{
  "n_layer": 14,
  "d_model": 160,
  "n_head": 2,
  "n_kv_head": 2,
  "head_dim": 64,
  "d_mlp": 640,
  "vocab_size": 894,
  "activation": "tanh_gelu",
  "norm": "layernorm",
  "norm_place": "pre",
  "norm_eps": 1e-05,
  "positions": "rope",
  "rope_base": 10000.0,
  "rope_fraction": 0.5,
  "qk_norm": false,
  "attn_scale": 0.125,
  "bias": "none",
  "tie_embeddings": true,
  "parallel_block": true,
  "init": "normal",
  "init_std_qkv": 0.0349,
  "init_std_o": 0.0,
  "init_std_up": 0.0349,
  "init_std_down": 0.0,
  "optimizer": "adam_atan2",
  "lr": 0.00147,
  "lr_mult_o": 0.851,
  "beta1": 0.9,
  "beta2": 0.99,
  "lr_head": 0.00571,
  "warmup_steps": 412,
  "schedule": "wsd",
  "decay_fraction": 0.689,
  "decay_shape": "pow",
  "final_lr_fraction": 0.0,
  "batch_tokens": 16384,
  "seq_len": 1024,
  "doc_mask": false,
  "z_loss": 1e-05,
  "train_tokens": 93500000,
  "steps": 5707,
  "dataset": "wikipedia_en"
}
Each number is 50 + 15 x the weight over its row's rms, rounded and kept within 0 to 99. Layers, rows and columns count from 0. The size before them is the row's rms in percent of the matrix's.

# layer 6 attention key, 128x160, rms 0.0822, rows 0-40, columns 0-79
066:35 47 62 43 57 60 62 42 39 65 68 28 50 51 52 63 55 54 49 30 38 48 47 63 19 29 58 62 62 59 44 58 33 70 47 31 57 08 49 36 48 18 42 44 46 34 51 38 41 43 90 40 71 59 54 57 30 38 42 27 47 62 45 81 36 36 47 35 68 69 60 45 61 33 53 54 36 42 67 56
078:45 44 43 54 29 66 79 53 63 61 43 84 62 44 30 52 38 20 89 42 70 71 51 45 35 59 46 52 41 54 43 63 48 03 68 40 66 44 67 44 49 38 40 24 69 46 65 58 53 58 54 46 33 67 36 63 37 71 40 38 45 51 52 16 77 55 73 45 61 54 45 50 45 48 49 57 44 36 41 34
081:66 63 70 47 45 62 24 32 46 39 29 58 61 35 55 58 45 46 40 53 42 39 61 72 77 63 36 50 64 71 37 63 71 55 28 62 55 32 26 67 47 53 43 32 72 24 40 58 43 38 49 36 35 28 61 03 61 58 44 60 46 10 37 58 34 63 44 60 55 39 33 42 40 42 39 27 40 55 52 52
079:32 47 57 51 56 59 50 43 17 52 26 22 54 71 52 41 63 56 50 42 36 43 45 48 68 43 61 31 38 50 41 68 45 81 67 51 61 64 52 37 51 30 56 03 48 82 44 66 36 39 52 44 46 59 51 54 48 52 54 38 67 51 47 57 39 42 43 72 52 13 43 64 49 44 55 55 34 64 57 26
082:70 49 55 36 69 66 73 63 42 41 45 58 54 45 53 54 31 63 59 41 33 39 44 55 43 31 68 31 61 37 44 52 49 69 37 27 73 57 70 57 57 63 10 35 45 19 46 58 58 41 64 46 38 43 71 19 48 34 30 72 27 44 40 42 67 76 42 55 51 38 32 54 69 17 55 64 76 66 51 42
080:53 60 34 25 65 58 60 61 34 60 41 45 54 73 27 40 60 74 68 40 69 36 44 24 51 32 55 26 80 43 61 45 28 53 51 44 47 58 48 59 46 28 81 42 32 40 43 59 76 30 66 80 40 60 50 57 34 52 57 25 74 74 43 48 54 65 50 70 28 30 48 81 48 52 70 59 51 82 34 72
089:75 56 34 76 63 70 20 62 60 32 56 58 49 45 42 73 32 76 66 65 47 47 48 48 50 50 49 43 45 48 37 54 40 52 51 39 91 54 57 64 68 50 31 15 55 32 25 55 49 32 48 43 41 72 76 34 44 37 44 72 53 48 67 46 48 66 39 65 39 46 30 50 48 63 30 51 52 66 38 29
071:55 51 36 61 61 65 48 48 93 52 35 59 60 65 48 50 49 65 62 40 39 58 65 43 31 22 59 36 60 67 63 61 51 47 72 53 53 41 44 36 20 60 34 36 48 31 48 48 59 50 53 33 70 31 89 30 58 39 54 68 38 42 47 52 44 44 45 57 69 48 49 34 56 22 51 37 73 66 61 50
088:46 37 50 40 37 31 53 27 57 68 41 56 67 65 71 32 69 06 28 30 62 63 55 37 36 63 41 67 43 50 60 57 55 51 39 61 25 31 60 20 64 54 57 52 44 55 61 27 36 78 49 59 51 69 22 60 40 40 48 12 48 62 39 35 41 43 71 47 45 59 60 55 25 56 55 62 30 40 57 46
095:32 41 54 58 58 40 40 61 43 58 65 89 35 41 62 57 67 49 40 66 50 61 77 53 52 84 34 38 30 31 33 68 43 64 65 57 60 55 73 69 68 58 54 50 59 28 55 61 71 36 19 40 46 63 38 53 63 48 57 66 62 34 58 51 37 78 63 73 34 54 20 61 53 60 48 65 52 21 53 33
074:58 72 43 57 32 31 28 22 11 43 48 51 39 41 45 53 54 36 34 64 42 47 55 46 54 49 75 56 47 70 63 28 47 51 58 69 41 31 09 36 44 64 54 40 50 45 35 36 38 60 55 72 28 80 35 64 40 62 39 74 29 67 43 44 58 54 52 37 26 35 27 46 46 45 50 58 82 49 46 57
100:54 53 49 38 89 55 59 67 71 51 29 44 67 37 27 47 44 68 63 36 45 35 31 51 47 68 51 50 41 69 28 64 22 58 17 32 54 58 45 35 59 56 41 31 48 68 57 50 55 36 40 26 59 51 59 55 75 41 42 76 55 20 06 73 53 45 26 44 43 40 75 45 28 27 32 48 57 47 56 31
074:52 51 70 34 79 66 49 49 70 53 34 46 61 27 54 49 71 40 70 43 48 36 39 42 47 76 46 53 29 72 55 58 32 59 61 52 42 69 28 64 43 31 54 39 69 56 44 82 48 36 45 07 70 40 49 27 65 44 67 55 39 28 50 42 46 52 51 52 55 59 58 46 60 46 29 54 47 47 55 31
106:38 45 24 44 41 76 54 46 61 70 45 62 32 78 40 52 66 55 21 41 80 67 66 32 27 41 26 59 57 43 46 63 64 46 49 49 42 66 76 69 67 50 85 73 40 39 41 65 35 54 56 48 36 65 41 62 56 51 52 50 46 51 61 65 41 45 60 57 60 50 59 39 42 69 60 69 33 27 73 51
091:35 30 46 47 71 79 65 63 73 42 27 38 59 38 27 65 31 76 66 13 44 42 49 29 68 29 42 56 55 65 44 47 35 60 17 23 74 56 62 34 49 47 29 34 35 59 40 45 57 26 72 31 48 45 69 37 46 49 46 49 45 48 20 50 45 34 25 45 45 46 48 63 40 23 56 35 23 42 42 67
083:43 41 42 71 56 52 41 63 43 30 94 51 36 38 49 51 35 53 50 74 63 49 41 47 79 41 52 72 60 26 62 54 61 40 50 42 63 41 64 62 42 61 31 45 47 38 35 64 61 52 36 43 63 69 62 73 23 55 29 85 51 50 63 49 62 62 74 52 65 25 50 51 56 32 67 50 32 62 47 48
092:78 66 34 52 91 42 47 55 52 54 46 57 56 47 43 32 38 53 56 54 30 46 52 51 48 42 63 21 57 52 68 42 45 48 58 46 47 52 48 52 54 55 06 34 71 53 52 81 28 36 62 61 31 54 40 45 44 50 38 65 63 45 58 52 39 58 58 36 50 33 33 61 37 35 50 51 74 73 53 49
088:36 55 35 20 48 67 55 39 54 48 23 41 92 58 40 50 23 41 66 41 48 60 30 32 34 53 51 64 17 87 54 72 68 62 45 60 53 50 35 07 38 30 38 58 56 54 34 56 48 31 46 51 56 49 48 57 62 70 60 28 57 50 11 41 42 40 70 36 45 44 75 27 51 53 56 39 29 31 39 52
097:78 71 43 57 28 16 47 59 63 66 90 70 18 46 54 45 81 72 55 81 33 38 69 72 36 47 60 44 67 28 45 61 49 32 65 55 44 39 62 51 64 50 40 58 40 40 79 50 57 45 37 66 34 59 32 58 55 27 49 72 58 56 53 35 62 52 37 53 64 58 39 40 17 54 48 65 48 53 48 55
100:43 28 54 39 61 51 73 56 64 55 26 40 58 75 58 49 55 34 78 27 61 55 32 41 62 68 47 66 33 98 37 49 27 57 31 46 35 65 34 34 33 33 31 35 54 55 56 55 50 27 47 32 44 23 68 48 46 51 73 29 44 70 34 28 54 53 37 51 40 48 85 44 47 55 48 31 39 73 35 32
088:54 69 43 50 20 29 63 42 67 64 79 61 26 44 55 45 75 80 47 53 51 41 37 66 32 55 44 50 63 33 42 40 49 52 51 41 56 33 74 38 55 41 57 71 62 56 60 59 69 63 51 69 21 57 34 57 64 45 41 65 53 65 59 40 65 55 42 53 61 62 24 51 26 65 48 63 46 77 59 56
143:53 37 61 47 53 57 68 46 67 58 33 48 62 42 55 54 15 68 74 37 57 44 44 52 52 53 33 91 30 58 61 32 36 75 43 21 30 52 62 18 47 31 17 34 51 64 52 58 47 30 48 36 45 27 63 28 71 47 63 60 44 46 48 45 41 31 33 46 17 64 51 49 40 61 39 38 44 47 50 52
110:61 58 50 45 59 67 47 56 36 44 74 43 47 45 64 56 33 36 46 76 48 44 59 52 92 46 61 31 48 58 68 59 50 37 75 48 48 15 39 71 34 66 11 46 47 36 34 84 54 47 49 42 60 73 59 44 47 48 37 55 64 47 67 43 43 59 68 65 42 33 34 50 54 26 52 39 29 58 67 69
096:51 69 50 38 33 44 22 09 61 53 25 58 40 74 60 50 56 59 68 54 43 67 50 98 37 53 85 60 52 63 63 80 65 46 36 63 48 65 63 51 44 53 50 42 20 47 36 36 69 44 40 71 32 55 43 39 46 63 72 28 47 71 75 37 72 32 68 42 65 50 49 51 54 55 37 96 31 54 59 47
095:48 52 39 42 34 60 36 47 87 72 47 66 19 50 43 66 31 34 43 64 62 72 37 48 34 29 54 46 45 55 44 41 58 48 52 72 36 60 51 34 90 37 44 65 32 47 45 57 14 34 34 58 74 56 58 30 46 52 73 47 72 50 88 37 60 51 32 71 37 61 46 47 20 57 53 71 27 45 50 67
090:45 63 36 60 40 40 97 19 27 74 59 43 29 41 45 70 53 48 51 44 54 33 32 34 38 58 47 43 55 63 49 33 60 23 40 54 51 34 48 25 54 60 56 56 40 51 48 56 54 40 59 73 37 53 42 43 72 48 52 41 50 73 56 33 57 43 61 51 11 52 32 49 33 56 81 85 62 74 49 54
097:52 63 47 51 44 37 76 37 45 43 83 47 52 69 24 51 60 59 52 55 43 27 52 34 64 59 37 41 72 29 56 50 39 60 53 21 50 48 48 40 83 47 72 58 70 68 65 54 83 51 48 49 31 57 65 54 65 13 29 74 33 69 49 62 32 46 45 53 48 61 50 59 41 55 45 52 68 30 27 35
094:33 52 48 51 44 28 65 29 33 93 42 54 31 45 55 62 73 53 56 38 42 56 51 49 62 70 43 59 71 23 56 42 38 41 18 73 28 42 68 48 55 57 62 71 34 42 45 61 55 42 41 75 40 61 42 71 58 58 57 49 43 70 48 50 33 36 49 46 27 64 49 56 18 79 44 53 77 63 58 45
098:47 58 43 35 54 40 86 53 45 55 80 54 55 44 22 54 53 71 48 82 25 44 68 38 29 56 60 45 58 10 54 48 45 58 41 19 31 39 67 24 36 30 38 53 48 44 63 58 51 80 50 50 48 60 60 53 64 45 44 67 54 20 71 76 39 42 59 42 51 47 36 58 58 16 53 41 44 64 50 67
090:47 39 53 73 40 78 48 39 53 47 33 39 53 48 14 38 65 29 55 42 68 41 55 32 62 55 15 62 57 52 18 29 58 17 78 61 64 66 47 63 58 51 22 47 84 31 65 29 60 60 57 46 50 66 29 71 61 36 16 79 50 69 31 39 48 58 59 43 58 46 67 54 54 69 62 61 61 36 48 34
090:72 65 62 48 44 57 50 40 42 60 39 76 67 42 48 49 87 28 53 26 34 14 23 58 32 48 50 77 68 41 58 23 46 43 50 29 66 56 40 33 76 61 37 54 38 42 68 56 56 34 60 30 53 51 54 45 30 26 14 51 28 62 54 35 50 56 40 42 57 65 73 63 30 39 37 42 52 62 63 53
091:59 78 58 67 42 29 54 38 37 36 70 60 52 58 50 68 58 20 51 36 51 47 45 40 83 52 60 37 62 51 53 62 37 27 52 47 47 25 57 37 37 43 29 54 53 71 35 77 43 40 50 59 32 29 64 36 34 52 24 52 64 82 42 54 36 52 52 46 35 28 24 66 41 41 40 67 33 47 63 77
088:40 44 52 47 40 44 53 52 67 63 27 68 22 77 51 60 52 65 47 48 65 59 47 52 38 33 23 42 48 48 55 67 55 76 31 42 52 56 80 56 58 29 77 54 48 51 46 32 30 66 17 67 45 24 38 46 66 53 61 54 64 38 62 69 36 34 44 65 79 80 69 46 53 41 21 52 76 43 51 17
098:72 66 54 31 42 37 38 56 30 75 54 54 58 36 50 26 29 72 43 67 30 74 61 49 33 62 59 54 59 48 62 43 80 64 49 52 24 71 81 42 45 45 44 53 28 49 45 44 51 64 60 39 24 39 23 54 59 59 73 74 49 24 80 46 48 42 56 54 65 45 59 34 68 52 47 66 64 55 38 38
081:78 61 55 32 56 45 68 47 58 28 52 36 56 48 39 35 65 67 55 44 48 53 65 61 42 53 50 56 43 51 67 52 50 60 29 13 41 55 24 47 52 55 51 32 47 35 77 56 62 51 74 23 10 49 26 36 37 32 34 80 49 33 59 37 65 39 72 25 92 41 57 66 49 46 60 63 54 55 26 50
100:40 70 62 66 38 51 70 38 00 65 59 45 54 50 34 49 80 16 54 45 37 49 34 48 52 47 56 47 48 35 55 64 29 34 47 41 44 53 55 66 52 52 60 15 58 71 25 50 71 24 15 45 42 69 59 46 44 40 48 29 33 93 50 38 27 60 69 50 40 25 37 70 48 53 52 38 52 39 39 45
095:48 15 38 29 51 72 39 58 69 73 42 73 50 61 37 45 39 90 53 75 28 33 55 40 32 63 39 78 46 38 65 46 59 69 28 42 51 30 40 54 54 64 76 55 58 49 76 50 77 64 32 27 64 69 46 35 67 40 41 58 57 38 35 67 36 51 34 50 21 54 32 69 25 71 58 35 75 39 40 49
091:38 44 62 70 50 74 37 58 55 42 38 52 63 37 51 68 22 55 13 53 82 47 48 60 72 42 44 87 37 64 73 50 73 74 52 50 73 46 55 69 48 50 63 30 44 26 67 63 32 77 50 43 49 56 56 40 70 43 56 37 67 50 77 37 52 56 32 31 67 62 49 41 42 49 27 45 66 45 73 46
094:49 53 53 59 39 63 55 57 62 37 27 59 60 46 67 11 53 63 56 50 41 69 70 60 24 51 55 80 18 76 44 54 41 70 49 61 54 39 23 76 65 53 46 52 56 38 67 40 51 64 47 44 49 54 51 58 87 47 38 47 34 49 36 27 55 51 59 50 36 58 51 56 51 25 50 32 63 28 31 58
078:58 49 53 11 38 46 20 37 45 38 37 44 49 62 87 64 43 37 65 55 57 56 71 66 51 69 61 37 46 49 49 53 62 50 43 54 25 41 59 25 22 52 33 53 36 55 40 52 28 40 53 53 52 52 54 53 51 69 70 42 48 78 48 70 63 20 66 60 67 34 41 58 32 44 56 00 17 40 41 65
090:40 36 52 60 43 66 28 40 49 65 37 57 17 63 63 59 76 47 48 56 58 39 35 57 75 51 40 93 64 46 28 56 46 65 79 38 32 62 77 47 60 53 50 42 41 78 70 49 35 63 40 61 47 77 24 68 51 47 47 61 54 43 83 62 72 49 31 19 60 33 42 62 39 67 54 27 58 69 39 56